config.toml
hidden_size = 128
vocab_size = 3479
norm_place = "pre"
norm_eps = 1e-05
positions = "rope"
bias = "none"
tie_word_embeddings = true
extras = ["capped logits"]
schedule = "wsd"
decay_shape = "linear"
Each number is 128 + 24 x the weight over its row's rms, rounded and kept within 0 to 255. Layers, rows and columns count from 0. Numbers have three digits each. The size before them is the row's rms in percent of the matrix's.

# v: layer 3 attention value, 32x128, rms 0.109, rows 9-29, columns 0-127
# o: layer 3 attention output (transposed), 128x128, rms 0.121, rows 9-29,41-61,73-93,105-125, columns 0-127
v9 099:132133122182151146137088166133121133124110153147119122143131116103192162155105148118141131158113109087064096152150162152133095103095112122145109119145162098124132156122145113148128138087099134139110103135117146115154126122110144147136092165178085091137120157139133128105126163133138165097138156144150105124155155146105111124127160105147110137156151178101134144121127103142056125116115
o9 085:077140128108147084174097114105120171106098103137120132101113086150096125147108109152131167143161139125107118161142127138123064108099102120122108131133135144127133112127152124069129127151130087121158130133150190131071122115149113165131149166092154111097096091138124136148128111148152112122147187097089103127093114142096128119131161127134138124104140105125133112129115150086126131157136
o41 117:149127161093133159128130129152117151117152094110133118149159166124144129134170110120086094133120112130111120118149162086126092128139121116085168125155173121114094099102142164140120173134134113127112113136144127127180105162119126111074175125128075161143185143123117146114131125121110141147141087145141113155147123124106148110130064100160136113164099130140084124107104099151119108105103
o73 094:101117135146140128135157137143152145100141099099191155136093159142110146137170132094098119095133103115116084106127134131101181177130110108139143096123148111142118138127087102104138125091103136125151111143079125126160135100136115103152105110107115109157106143170117096133100116128137088136131129142144139054117129107130142122162123132120110163083110085117165114146131113125181125133177
o105 107:146139090162098127117146150149130122124145178130094175110127131139159088094135131136132126124110188153151178121097148154108139124101157167116104115139121098132137161120081118119118086076149155164129146087079101119124137143124166150132114143155136145079110133128127126104148158101140125131103103094168136174107156163116116140091142158137130118172140108139098122139120094130143134108131
v10 102:107140135112134176111143146154145119176159149186099148094159108127136114121122121108151162170149152132145135151147121134133146127133138125121160112111100136153162125145165105122066118109167128134173111141127108137129115089153101117135101148111141135107145112088111095110126148135122099076122127084163113101152138146146126108144157141100127127131158113074157076091138152138092182111119
o10 098:121165099118167129161152114082140152144138135161121156152095134136122109149139140116154151150136144108105168094116097118115144096066150146100145098124085152066101123128137131118076131143110139128136136140089164092156136132112141135098127148130144112157157110128124147119114091136120154113126103135148116142072108118139132140117115186149146132105136111141169144079176103140145183120139
o42 099:135152130068096116133151145127131100117164112212170134161089127147123098138137119140155163127143150143165127152124125102152126161097093136132134103105101160127146101162082146138133121111154145168142117140144118141134135137178127106101130136161142139129122143169128154118136165131175171151142074117182150146143114127145135088142129139104103100147104156118120141173130135130111108138148
o74 109:123098129176099115121124140141111105102184127113122131099143143108152172118121133100166140125105133119169104175116143175149109134140107142141109166134138112139107124100180121137163108104126134101096166140107103105112128155132079122160162092130113110108111150135164162181142157151107108095176124106110123135162123152116134148169133093100140130134158117120089147127091105146167118137107
o106 091:116137137128123132144126103131142112161118122105108103149196121136093085115116114146109097116110079148098110119145078130144133114146152101132133107182127106120141126115127115106158094146117145125165083088109130148132127124132114141192143153131107128124096139085127121137096126112154134118083168095155124169142143088137122167102110089117139103122091151114111125134164123155101058151128
v11 103:144157131172148129148170130147128108132144170126144153107132179106158140150119084097133140093122131167122160121149105159093146106136157134154113179151114129155118130153107104131172156149087132143102110148122128145141182128106089129085100081108148133153080102121106129123158074113112165092158115093161151127131142133117156118114089137133148126141136126136114094158104145112121134128103
o11 100:111094076099106148122153142112118103087112115111093093097171112132144136118118119147162146129131115149121184136110117136123128150143149111117127153129112178086096140112135115123135090154151100110113109134094136132165170134147168129161125151165154132094155078154122175121133091125110172154121179094135130106134137127105076134115106113118150081131146129129116126141152095089162123119142
o43 099:129160093099106100128156136167092136149091162106114095144139114129118097108065159137106107109138092102155143127100129145112155127083105107138100107184170118153130139121119099154129149102099143119179139150114090076114114157111149115146126123122129103136146105140143066140125143120130143086133126103102111139138108107140170120176144117160157108136137127130156090101107121132113138128087
o75 094:102111144163145167126105151146161131160172125133149120100134093164070127141137090103133100100126094119092097183197130116145179111130161142127106156128127125137140133110143109126110085117112095179140135087129145158139127134143130138171118120164115118126115158129103097149119125145129088168102102147117148133121124102136120143095141147110094141092094145114122168076119117141135112125130
o107 113:129163122116131149120122113112122131152077150124124163158100121154124112173128158119117136142127143122106135073116133107131106137128126087137134068197128148117168139148098148143146144172136148118130107132152171145100120123149105107098120125107163163158162171124137158121140162110116184091122147181104096142122103171150134126158127117136140130129159143096129082168137119160107114128114
v12 109:124211147142119149131120104127164111077110186146144107126151123117102125095117109164159131095097098124125134123131123134110133143144119133149136139138087160118143115120159119118113096105141146160120147145171124153121105139106132129130110110151142130153107162084107110162132161155147105085165132135170115133185138120120122079139101119142135138105178100170172132121171091138111147125119
o12 088:153133109115107116113134117091111154098186139117106114091119105148113107125126161108117142118152145150139174193113107159086124184153125177094113093152132156129164124141159116132146087097113142118129120153112116151111116164164112104110143146138165144144156136095143107154144140123103126149151137127125148121120087125149080160154116145100148130137177100136085115096124094155146122152152
o44 107:116135188118168123133154100137120102164160138129152115176100152123140111152093124148135123143144097135137067162150149158124129118078156149110155121136113126153103113135084128140158142121141132134122141157141114127111141139125078119175147084099113105146108128113171146129104117172141143090164146129122150153134085100122150134135141147143074105140077165161094122144094141123132149106135
o76 099:092114071123144142120134168125100128121097142118093137119171150110199097114155107128085158150127139109115155120159120133158092142082170119150111113126143141098116122100140115122127097138116165143155138134110134128132153168092144121128103145171138092131110107110114151111106110111171127102158116102091128142141156142105094105109085137141139129096139093118148138130140117116157075188136
o108 102:114161094140164101174127131101140137138157107163132169177115089145096133147111088139152127135081149120130114111137147105159141123150111131109119157116113086094128149107124137084083180125129093122150097117098144081124133110113161128138136123123142127098155137113115178100116153135083128133126121131096117088116106144143155100121156115133109099158133126125127145100192144129138178104091
v13 092:152090125123169119108093146094106125145165106097103143120155091102095141119149153130119143099140133147125142132149090124158109195124101146106135104160124205115163103114117139158110112121125137140098142129150139136115103152162147174155118146134111145125096079175131149119160131137120155142123105097167123111131120116156086130133127095139110143089138128112135119169161118178101104154146
o13 111:162148128138143111128124154119147101096121088113128099140161161136085087105110144140166118180174139096110153114130211096156109153126137164088158129150150150138144156127146118129104124101122133114128107139109141117108137114166132117095140154112131099098100114161118124167160117157113174096127158139142122139132084186127123149153086140122150136108141135123128161148110116159116139113095
o45 101:094087153136128172158138143121123150139104122151126087107138094129138128179118137124104065132163132115150154120145106120118163109172104140117133127116113107133129150109090122118124155129105133151117092175132126111157129152077105141159117158167162136081156149168126075128140120108124137144172155103133129094136125114123096092143150138156137153101113080125098080131137125087146096134141
o77 096:145121083106093078111121126167103113123148153179112173105105110114175138111137121116119168151133088081095147109090142161104115119111108122112155097120097136109119156167146138131119103182150098148123168106109133134137092149141148121125123109090141125160112083096144155129128164181125122105099105153131092171097135138137157138099153150121107122104162137106131120128120147128152126126133
o109 091:150126155131086120108130074095119114142174105105143118148140137109148185128134106115151131106112135181145134183162100149115121154128162127133111182142133116084157065099155127133133114126120102155148132085153118117141135121090102152119073077157096107159102139133109131094118093106157120147096122105151151135161142126137116131122162097137124146129135148162152108145106108129116134137130
v14 106:139121162136152103106116112157176145137113137099169149107122125104127129109126120107107136092117128149123140111132110149139107114103111116152111132105153108108127158080178139127163168176142137101167096155080149174064121090163138135139130148122170132135121148113118095107117101115149129100159160162123150142091119147162144125146123111076126181143144161140101113135135094127149116100101
o14 088:125155165150120113146136110142126172135133130084125157082114135120132146179135195127103169144086110130118124117134130170144109134129122114134143106105125069140113169113138118157123130134117140115136133167107124114144089139107158164117120059118140155155112128118130126116067108081121105113165108090113173132094140102110118119148121136106091112108115101086143111128122176112151134112110
o46 111:114142087173153101140112140113141093089122165112122075182132145166082176182093099123122117103122117120096108157145134135102166140108150152121118176148113147121080149121185102124139128098129100099140137110134146135177138187100123106111154145127101124108128125161107105134138128117109163143140082101112131124151142116146115122128138125159168106128137137149131111126111118145116130158107
o78 097:163123135095113131093118143148126157140133112136114144134128134118109108107124151145108117189128198075153150106096138116138113068099119125153119131125158119146105105152111142142102141132124138113115095093181121133120168113164133128108129145118139111160130158141168171087143102162130160114123150137143104135152099131138152140112130153117109124121087127118163182181143126089093155134172
o110 110:146124151137156122132107064129132084144132130121120109127105093134128094136160106134097126079156084172106132063109148142126141127134125079101165147178120132141159116141108143096129108105113141118120136102119131158127161083112136121141161155109164084111145128123149147158090124120101107129152146124157058115161099107141125148126110127127124182149143116097101146098139133118142099125112
v15 098:164122125114140158139122087119182141111110117104139104131126117108124088126130091131105141116169159107156119099126138129123097112062164137129117136145149128107127090171138136159141137128133152143103132160132120126055148152167152150086193120136164143118165102106144084131136150136115132124149123093111132154109124145144166114117119108135158133168142099104112125158090170149086131131113
o15 101:151132110150084091106119156121149084115151111128095105146103124127101171146140148204186098131124102094114161105136131110137106134136140127101141153080125179144157092142128141160117126092115126119155072098100144111157125159120115129108146091125096154123146122130149134151139106154128112139111139110131146186110127120165111151146143100102153163174103139136100112112094132133115127115130
o47 100:126104133120115150142184132110126126154142179120147123165131128155124155094102114136114148088124135170136134103110091088123083153131107083140097174094116139126102193122133128097146120145101134096158146115114156147137112151102177121125100159122111090107117114094153192168148117113112133123129143143101118100098151184131084137118114156146117141145124152131119138105140125164110129118143
o79 106:114116134135146148141115112171120150142090136108128118117155159118144108094105109077133151182127141119156094137106138152158141119111120110129117117162099088128142150098090095106129147161171158153130127185129131139141091122127054125099116147141159140147135159123094106095128134124155127093158139102120142113145084100120123105138152138130128083108132083100156159153172124086141126143146
o111 092:134143130135080142092097084085138080120147120165109135112102106107162112133134138096110115138127135120151126094126146146098137132129134144131114069158180096103163121146136099095148084130131122116123158129130115174131104125131113163142158111098109087178093125122121081144120162133140149139147176111140144141176157132142150111128132096156140157099163122134115152099097127146134085162137
v16 100:154121096145106112127137117126155115114162143099136093148157119086141089137096156103159136114130162137154140077153147144130168105114132129080120103131149139126194095106146126120148110132138140087183156126150112135127120118125152104130128118138105043138073090130157123139126110140177121150102110111090107107109105093136142093124146148130122121139165112117155121094140123155159117135143
o16 083:155162150092090117139106126105108098125111125085129138134068154098102157096114130128154128121094163104166126132101135125135138134127093098145135162090146120150156183096115130147118157116138120164115169163140108089142107160126125156106110111163159119136134152159143114119119126136145148149099135145111085158095049110151092156162130124114130094105125150126118144144147137100164122120119
o48 118:141123135159161131141133124100138154144126143144120173134142114161078116080150097118113148137128075103156188140107133159138132123113130117125128122129160068112093101156126125105121132090141115148123125129094130164107140144205120174140155146125138063133093141135148151117123171123131111141157149112145134113165172160116146103158151122116106108122090091119136124119082140110116126122129
o80 093:104096140140122111133144140181141073162120099116162132133163142161171150162164114158106109135143090153102126099145119109150125127149151140185108153119085131157137143123147129108141127144144143116108096178167162130154106122140097090120110080095155162145151168083122138132140142111110108128146122130140159102131143144141142140102112108104131144183101131140122098106114108134120131177164
o112 092:114059118110152143099131135140141136149130149135108118134133154096156116114167151104133139094193116133127147164129136150087135125112113152110149132114142116064110096125098166165101124141088104137138066098139105149118115076105181122139098166111127139109172115121116143151089111121126122132159155124099131125141103103143104134138116166145159134121146140123135085133135170147117099146157
v17 101:092115124137129152112123104149121109140132110133085135155111126140167138161123139107113099130133054108123134172129115136115111182149121126132118141063156103153124149099119143149111100138115166156130116158128111139093139106136083082104151114143120159113129118101153142205135099117119124108148147136122124136108136143114165128160153124100121095101131091096123084103123063133098124155126
o17 096:142129113123136140155124123141181154115115121150140135172096136148097127143110157107177120131106146150100101133076126139114119127148095174134119079133152150174132155122105173153093132094149082126146134107147120164130095156099103122137135139134114114149154101136127122134162150114122192104129101137108166123060135115137132132116127141195134115110097144147123089084148131123108151115132
o49 105:118112138135158104096160155128109110131113096173110117109103136149078140150139099171121148139105093097119169088119141108105114144123153152163147135159091140114126129114143135096151137123112127095110071155127149103144173158138130141100108116122077166098071166102124105118145121126152134148144107152150158175132108124121123143109118094152151117137126121126108171149127058134162137137117
o81 105:153115130117145140134123107149115121175114102084101116116142126117140141101099146121138108116162139177166101113163088108126148124138112086110109137196097134130113110133124113108163106129150087146153134132138126137143132123158126124196153128106126128096156097168098139104096154098115123150097131129089119125130110143143134134113115117092099091102132116123083120146109180112088098068094
o113 088:119093136105111141145105123127114117101106150143166087131139130104097155177139134144152140118105138120121136139108182168108107113102151121130125136098115110115126093125101081164077123173071148102130135123115102090130112146117112134108130071144152111129138131108126115113124095148141095123139087106159066115123102130098112107180133124099138126174168104125126153140111158102118164093153
v18 094:178121128133089064161140112139114140130107109091135118130166106166141169123140106137142096120159125153103087083111120083092150113087119111101136115147112133143129152118137154152139121117134130131143151135164150148143131118098146108121109129147151107125161128114119132168131134054123153109093135116149107091152114141115141162131124118107172152143083101148145181149114149176086137149120
o18 095:145110114132142141124131149067092159128171092133130104136145105075095123107114099147111109100134126106177123104175131115129148166121134131117100127120116196140113097130154142123093133111139135128150128133178106138122127145142103143134129093152111099118161093115075123153146149108110158118114173190127131128154156140167120131149132140070159121159159137142142151135122132155105136086133
o50 109:068125107100118140108127157144171116105086134169094127132146128152155154141127126149122158094132133114124107158120152144126104103114111095143129153140166140099134146103163073099165130091102093097129109108104130133124114135126129124176146141141097150134126109107085176108118094121135133140138089116192113135108134117122123150100103118130112121187125152114082119073165127115120127164119
o82 089:126128169164105145144131154167121115134176122149178176158098105173128145128100115157136124140160173131132146160174159124133116111150145180158123137133117109100143148154157140140127130176130142160143135128129136133192139128146137135151113124111203134118121166079137127142188140148169125143147166116106147138140128133117135128103113122142139118171116132142142112111135125146158167148143
o114 102:146095131106101125171119090140087143145080135085105140113119141147107154155169126139130143143087103133102099094135124128137146132146123135111161155092144082129126130125110126142113158151113094147130145115113147101137106100139118105105145112097120162121137159191171098132117159161069069113127100135148140100122152118141124119150110153186119149086125111128159129152122109162117100095121
v19 100:106139140107074130092120147146123130162145101156113118096140136127130102133072136150135132118106091144108092151161109151153092150132124141158130124100132117148173106088115143106117169129089169106128130149149146116131086148118121082141122152142109110158129169148150129135119150184121168109126108147097101134145108135158143135177112154117117062120112132144116109119156147182144146109171
o19 092:111166149105130164136131099159107111134122127111121124123097181082110066127160101103118105101129132154120133140092114096098147118121121152130136124102117118132169098109100136133134096126123146134156155139092139142142117101141099149121109152111215101124115137156152101119070168113141142132142132151100076130127061154106143115114139091099123109126135146148116129116158140124158125149162
o51 114:115099126163145133137119118183153167156159138152132104120106115131149089093106113098103150157148149110082125085109148135140108106150118083164135125134093123163112127107118092129101127142133134160103117098120141141185166158128118122138092143102095153116118108124112121151113144124114156143099110121126108133129148155133157143208100132133108150133149203126119135122125184149114126110106
o83 098:160126098129111110142138103070111150131103111124083163147129113136150129112162105161127106110127126152135135171158106120095114100131144130121149134147120187148114166157156145103156159081105147132112099119171114148154107118134141129142155136162090158153139115105111132102188136165123081123147155103148139122127148143154093122104126142098160092145136106135115135128139152175089087122092
o115 109:159145136111149180099092142123147085144151166125154115131148119136126172158101119117158129125095136180161164152161112095159103092133137128116125137134145077100155090133121145110100118143146104121100142111123143082118094114131144142118128118129141169133128149089164122149128090112149143143142165103093145116115136118134096161112130154130134128120147085107200139137124074103113167139121
v20 106:145149094092124075120116141082137167116153160097132123098116084118138105134127179146149110107133110130116128137128139167141094115146129079110188121116143130137103107128110104125085108104105126111138147164133159131173127148123124131176119141181130104123106152108148131117122097177091118093082146153138134129086126087119136120120142102082127127126131116133097142122133131179123128070133
o20 092:104140144127124152099172117100120145081142112117065103124119152043136130129158121147150103121112128094135106087149134153148127125127150129105134108167115124126137146104186124128116108153139115110156153135142109108156128111154132121120127133133139164114123143123109137120098124122083084100160184143136103148144123166095117118106129120096134120099116162149138123111218136129147118161101
o52 103:118127161113129132100111128136194122136110119164120190138124163141112157118112130140133110104111142108170157133174160111149137109127094118142136135182169134117119152131129119114134136150118156101109105138137143126051147097162096150103085093116139151120097090103158144124147058145164124119128161088127140146102121111149170131119171135144126113110125107150120155142137158130119102141130
o84 110:118092126133097113147123151169089149114146107105169138166103129136149132131114126096116135140138097083105110120113113115140125147117128177158128148152105129137061085106112139153111118131082136121093098091123136149143163154117118088135128104086106129151154123154157113164149174118090133125182132121161099112123103140128149097180114138141099169112112093117164101146125145138106136145154
o116 105:122154137115133194145126129108135135152126130145138115081119096117145113112112147114116137078153142192116122163132090079098115102147143112115148165111106084105182119094117108078140101103133133115125134134105112134128087176118128156109128143135166136106133095118133148132099132111149127121067119131133135132125124118115116144083105105114165156157166133133146144139084115091141174142096
v21 097:139162101156122164121121147118140120126159128151135136159113100081158111113135131131109118127137143106143176113140119113115086156139125107103131143094104099130151141166131090111097136093154164190093162139128126124110144167151160108161157171142139112109138106117127141097100125174104167111130165176133098132157113110163133117098102120093165126145119159113096157103137096093115149138093
o21 084:135130145076126143138150114166130096129109122126142149130089099096109117117149107090070122115164097178108125127091132091106138153097108094128105127117134155082109142082092112147098159147087143139130141124144134096142138147141160118144121168126131138104195127135145128137132179173131138148112143153137098131118123136096098129111132185151111124130114126139101131166150111143152115157175
o53 113:106160111157078108120138126064118126136133133106115141173166169195139167146131112148144141121075163110143129111122148121139157104114101163159108116111125123144140188126155149154116119126099172150162150153107133102141121158122103115110125105181136080164090147122127129119138118115159096141122126130096118145140106111101114130118119090141129131109122161091147126126144127145139171104095
o85 085:136113143162119092146057134134095128124135150150091113099129144115105133104144167163162105136110106102142112124119127167162131168122149095142110114130154159144133093172170115139157169155151101167135135124153113160108158075112115139097114123159131153142141115153140129103145134130098095108100099130148126104104188109164107130147108169156118133096169156127144128131151141127092124117116
o117 103:125181090116129135136198134138142164135131125115143113130127120124127082142102138110117173084118149157141162149167153151149126114137127117102171157100119101134147141099104131115138079124156159081107176139109144140117061091120163117159150122097140067115113112103096114109134130137126127136160133102146145133119123169123111101109127160110163150156125103152117129108127099122141116151159
v22 098:129127168129100138093109131104079151152125151104151112130124105102119104122124113139113115102082088130139155112112129128159192122104151122146119084120125095098088139149142141142132114133123125104163182116170147133049127114111154122186127126143114106147130158140146158143132139136127154141178106140118068143141124129137101128103125124173102141110131125128116080145128159150105143123081
o22 107:101121110160109098100118173153109115099114133145132164094172152168139117114154108120134148113103121127131167129133116138126148118127135126121120119101091127112127106114178100152117135117110155154074103059102120130121196135123159119116129167135121121136128136137123141140123116120093196141137153107121117148113145099100136141126146106096082090118135143104090109147072082145121139152084
o54 110:122112162177167118140173080159167157125140124156145123160138090168142092114089141108133084113122111093109096123158150130134124150100137161106148145143096145134108136111092147125134104145127056147152096121160122129104116111135137116149127131091150128118134088129119135124075124152117145138065138129137114136149125155091139132110118118151112101165137142184108153147144116090166130129127
o86 088:168168145075155134082094134125128120145109086132135127136110125098111176129126150137160134156143157120098112116147117099146137100121100112159134162126160188143107125118156098147107198113128137112121108136109150117151116116121118135119144124124092122098123145117161104087177111119142101139125057122125178075145141133118141137127126113135120138105126127146182120086155118125105125088117
o118 097:105105082116109083136121112095080138175130123142065094136112143135151176131168135100103117143173095141101125159113156150107075136158118110105117153113150144109132117110080104083147110137134134113173153117129109101118107133125129144123110102121111096134129102134103141160157139109149080128165148104122139116127140118166079144118135164148159148143136093139149141125110161110139123105161
v23 097:143103157115152116178098194090138132101148140171153137121171138101141134130085145126094133152122095149172119160126141114119093097143128166115135177111135165154137130132158186125125119109098122133132184198136116100159148091123153129109113123106142098112161129105141158125152114134121151113114131121095122114139139109101139126139131098150091163122113099105142125125146148095162108132120
o23 091:146115131126176143131105092122143128123116139106114135109146125139096161159123133130109121127116122097094089115103145187109142124149125122111106151131099149135099120101120095137124144108130161101170085141119086139131092154167148113074104074131053122158147110134135087181142085130178128139169100145117123141155125126119095108164128116117134133128133166108145154094131135131152094112128
o55 119:133120123108108076109110154128134114105135131105100104134096117141145145067095109170100091123150126149164140124091122101118130141146124142124107089141097115148136113101100132129147095139104111081104196095118148122145105128111131118124141094137163088117113119133129195092118102111119088154107124104165128126078128093156149085106147123136114074096118114108128125145131096109144154137136
o87 089:129122117094145152126133134107140097137103122151125117145138113165103127133114116151095163167127149115129142116095096131079168097171117129115115134110121139128154108182140102115123107085175142135132085100126159123106090122114123126161126215124149145144096141131124083122114151145129123104118142134078156101173107125160111142101111122118113148142132123121123094081084151119092139123078
o119 097:160145134087129127126143142171123186121126155150115149126119120125118103099153126118126158109166143145093135142181081107134139116082162088114108167127155111113146149116099104131109152105168090171123118128114113108113181121127126163106175131144146142118109154126161101135102108095140183141113138094159144132119121101108138150082119113144132097136144092134135105178143127117164149155105
v24 096:092133125101141121102141156158060155125175099126172078139180144104108113115125132100121098123127119106109130184100108098101147117113151111108129118108175150126145122134155156104119150112147109134109102134102139145153101105153116116138145119112082076135135092087119120151136158129141117137146175123150117116131161081146111151150119157126173137144152103136158103162173112132112121136128
o24 096:117174144099149112096119127114121136126120120147128091142109148146182109133098188129124152156130114147139124121078130144150105133091117136092167117127112124112119118142145172090125148137147145134099086135144160130139129164181101117135132139103138115158130123095099136115158119128113192102110102079094109125088139113077177110134127121151151092116118100143132083077122098114121110137143
o56 108:116123139162094100161128140130107118080129153135133171152114163085133161150120101132093179125146084098124165103141130158145149128115128147118059120102133146151111118116116116125107140074100111098116136165136149153128155112133121155136097139139148108164095149109165111149114106103165140131189160134102141136120142138105151190127141157138180132141100108137133163128145134119115108132124
o88 097:121148092118155077099143110153131135137113106129124136165144102159089112119144129133122086123133140137140115192129104131107141098099099095165124130081098122084141152111157148154142132107085143180150143131084096077096152147116135104137089118118087149130125155119145178115102134137145118117130137109157178136089139141131100143115169137101114135145112155158146118100122124167127125095117
o120 099:139127131135153096145151080171129144101135113123130161097147121120134161112122093124165169103130186159156095124158122099118134129154144094105170118161152097137143121104136129143153127087157084122117103113147122118128144122117127140104141102123070156087134095148169138122115156114120114152087128126150159106140169153142104113116087144116138090130176172131159101172106159128135123123109
v25 103:125134125105128184136114107145085124139144137145139152173176143119081123150142179143083146093114115141088144159118136164114136114146142153133113129118131157125101087103147117111067127135149117092128162114105104121111133127094112138134143153119076114131120141139139119156149151131120166123161140135086150139152093126182092176108142129098144127161166149120138142108072116132140143110093
o25 085:123128123143095128120121104108185138080172135128135145125183103123171113114082139111130146139153096134122182118176139136105178113063114165133134101127107130099131117157139121146095113156092119117090110124137106143105137116109085122094133131086109116104116133101108107154099127151106151126152129084135155161131143113112158150127099128119145105165141123127133118168091092154098141133149
o57 112:130159149147145086138166127183184143095123134137149140138129124131107092149123138142140138129131067141121105141140109129089114121084073136132125099134144105112073162168138160116140118145138139111132114135164121132123100119164160088078123126109197131172131124124104117131117119118158120140164111164065115122115156122078124138128166127117127125115147109152162116145117135163120128116120
o89 090:143141132131150139133111161103063102127134186110165126123120097143172110134123145114101141114133126111174120094130132132134091094159183068133102127125128128144152112151104130103143153164131131156152097147126148120135155126111106187131113135139163088108132130122125142121128126170104091103115137161095096126165119171122144130098113085127125111167119130102063149112133093122138149125143
o121 090:148112105100142106113087134144142107135112130096123074148085116147073101116114138144147097116113158137195151118111142081163151135150144127124106151099127119126140147109134143136147100128156163127101161085154136141146134139137139146101080119160125149127108147154149130140130125150138101163101144100175126151096143103109120100131108160080142169128115103169167123129104180120131140126173
v26 100:077107087115145114146131137087144132138152118076167118154135135134120123143078137120153106106131169131143152115090168191132140114125085139133134069124107086109119110101152091125141147128119128156131162155156143089121161115107119166131144112137109137119180126109131132150131095170140120128130146171155116150131153123103095143117158128158164099120103165136124128087129179140137139145151
o26 104:121108094170189144159116085137143180113140137090085149057167078142153148143099150106125148102162122161102107153155155151136144141124134109119125147140109122131097124122138116130143095189090133112117156123097135128135149151140128106148138147167093125153128136113113116113104120135144130125152117117098137144142147145095120123148104112143142166156112066114101140112160150131157127166145
o58 108:133161111148131119129129150128183136104110126158128174134134116117119199141131134117100144117107147078149119153116111098173086126131142118147147150157096123119147097087097147124105123137143142114103152143099140117099153086119087158087109172112158134136111093117136132073135195170092161125120147129130116144111124137082147111142108108134115113151121093123160156132154145125158140114117
o90 099:145095162105098157084130123115117105125109146185141125126107145099158105085167137107129115158158105112099145100148100123090080123143152154072124108135139143152133120127086102124147131145144125153127100130164072147146098133117154095126115103127156173132118118166150100140131104106129106152106117142171134114117102082099132140139148095100111110151114143151153132153110098106145097127082
o122 102:186141147131084087119129153122103133138126148143146113148116151133154120143160082136162110109098137117160142128108118141091150102118074133134116108122123120088136138163137138135117099087079141117121108140168136131119118133124125109159136106120120114120097150157127113171147105095128111142146190160132155134144144174163066108107133124156144127100193123108110152100103134128087159144102
v27 098:129142146105155105126114113126180129102120094094127100099168092127113106135115109143144111129116151161124137182187126087116124088124098150110124138122149114133116169126107123126145138128113126151139132134148168122190105167151131132111152165099139170106127118150103129165130132138158111139114119100126123137137125163135106094083058155088160172124136141132120149085157137166099120141107
o27 110:130158132162164095172126145103157081093134134129169146158083128124102096146091075116130107128087150149153121163143123143110145139140117148133114165119120120122113157117122113173100142107158110123130125146086121095164117142133119123072141081151123146134141194123169114108105109142081109110126123106115130134161121155152123147113127157125177127142135121155140142177158159115129140113115
o59 095:152149160087094122187124140150082149090127106103146150137138102088130161148138146133146171129152122103120129088091126121116104109117134123147157107113129118137138128128161165113130117084127117128118144104176156147125104069133169158124094161156111151111124113132105171132140144157119124152144144132145123084137116076085154183131151128144148141144142172112138119098137108122124119180112
o91 083:130161112155100192125142134085092150138113130125105139127110117133112130162150147071119151148137142098096155149098164153153119168123106112148121090114121150111161158142151102160105130112119133116111160137114135094119138153143135151103163130106120136117106076090127108122115184143123148155130098111129161156111112168101097115173152167149104137098114090122162102098119132149108160103147
o123 102:089130115117130075115126150103153150135129137119118115151140184125110161113135142147157078107125137144168147149097168090135128128107173161159133130154164123149112113098113126148108127116113134105139108116107098119114113100078111141133110117114155110140151161162139156155131149103138132112142183150108119105137111098149155155135126115143158171160142099081149186150179088133131135148102
v28 099:125109144161126107088160125123179131096155106100137110148163164170130170154148143108143142145121173115147157118121145089116146183113142153134128157107153128136083156127126138092106127147164124134037132059104114123098160102134127099136102134133119113121120144133108110140129138168128131122124088122111133148120101135115137133139161086159156111143120088118098109149124106142136134124161
o28 093:104117121101110127144178099129178139156120101114119148131121138149115102146147125115146123133125131148137158161093126072105132063103091160135133145161119103114130163128145184126094144076127123163111112111114148145123110137183072118170127149129136103136124153139140103154136132137119162109106111124087146122117076147120125119118122115149126134165112101133152105100107176130067142141145
o60 111:112165134146097112092099154134105114144152187137160141133150160121122100128134201149116156122156162122139108168126127137141095141127154109089109112075133145146117062126143119105135141145117161124159108131140089127161117090090119132146109100135123119138135099085148116086053125117138145142123139133158110098130125120112115097135087122105122141155137130179098130134099119107134144132109
o92 110:141115164077135129155123140162113124129139086120133095119134138122139119086087130093156128079164102112116107068163202124117137160126111087139154130145157148121098132120098146147115093143127110132099094147108158157100120092143140102154135122130127122124143116153123136131176141129109139144098137116126167091122123134160142167096104117149073170116110157112169100141116110142131132100120
o124 092:153114157177147125072091127075084148140063123103121109123111098111128124122099125146113127163079111116120098101110107173143138136151144155179105142175121160133141159133149122151152170120162101100117157128133110156134133152104146117112131100139153125114115148118115106157142118142103124154118150084148113145138106127155131124163164101104110124118129132091126134144149154152159090149081
v29 098:121144115129110180112120148139128173138129085114108104140120139136130133151097090143133157137108132137102095139120139149117139139135122135131147150110157185155148120170132099113111108108140142117135125127076092140108156103147128112133140162143176112134153112103124154096108149084127138115122142170121069165115114111188087170099112129087109170139113124107088121141149154181145144171133
o29 098:112138164096115101112152139110073124129151137124134147148076160134143088149163154144126155132105113135119090167123093156118146146086101151144137105129153172132101097128139125128091139089108090132090139166117119117091152146135118117107103096068117132118135169138136131114120138125150106143144116153155143100125105126092109140139146162138164134075118110139175131085129108075113128154105
o61 105:114122117107103163102178157150115136122150139189155125114164105094110135118120133134094120155111163103121133125126089123116118103117193095138086096127130146122101118108115123119115112159170158132180148098096130115135089104143149143141113131137112111154134130105178095140141179131092123113152115094142139136124138186132113085111155135106141113089149153120138133113162094149109167117102
o93 098:164111107166162118113111114104171145142112103122121108124152116119156140081112121133096121152101135122109135108161142144168112105083173115126139145138126139128128111135139146110106179139124108096119145109130139142138188141071150145095122099164094128097166147122098162105127132147092167113081110105127082108113130148146151106155118139111113100127139095124111141179129141141145095084174
o125 092:175129114081121143134111102170148149107125102123125139095125109133131175127164127128121116112157118162137117107129125084144148173183141118115145138094118118076124159124137104139160103149104151142153117117132128081170113084128122112130119197153151130119087110168115146118172066133131116155111145123160123136112136121099119165106110146125154159154141117122103148118090120154160099122109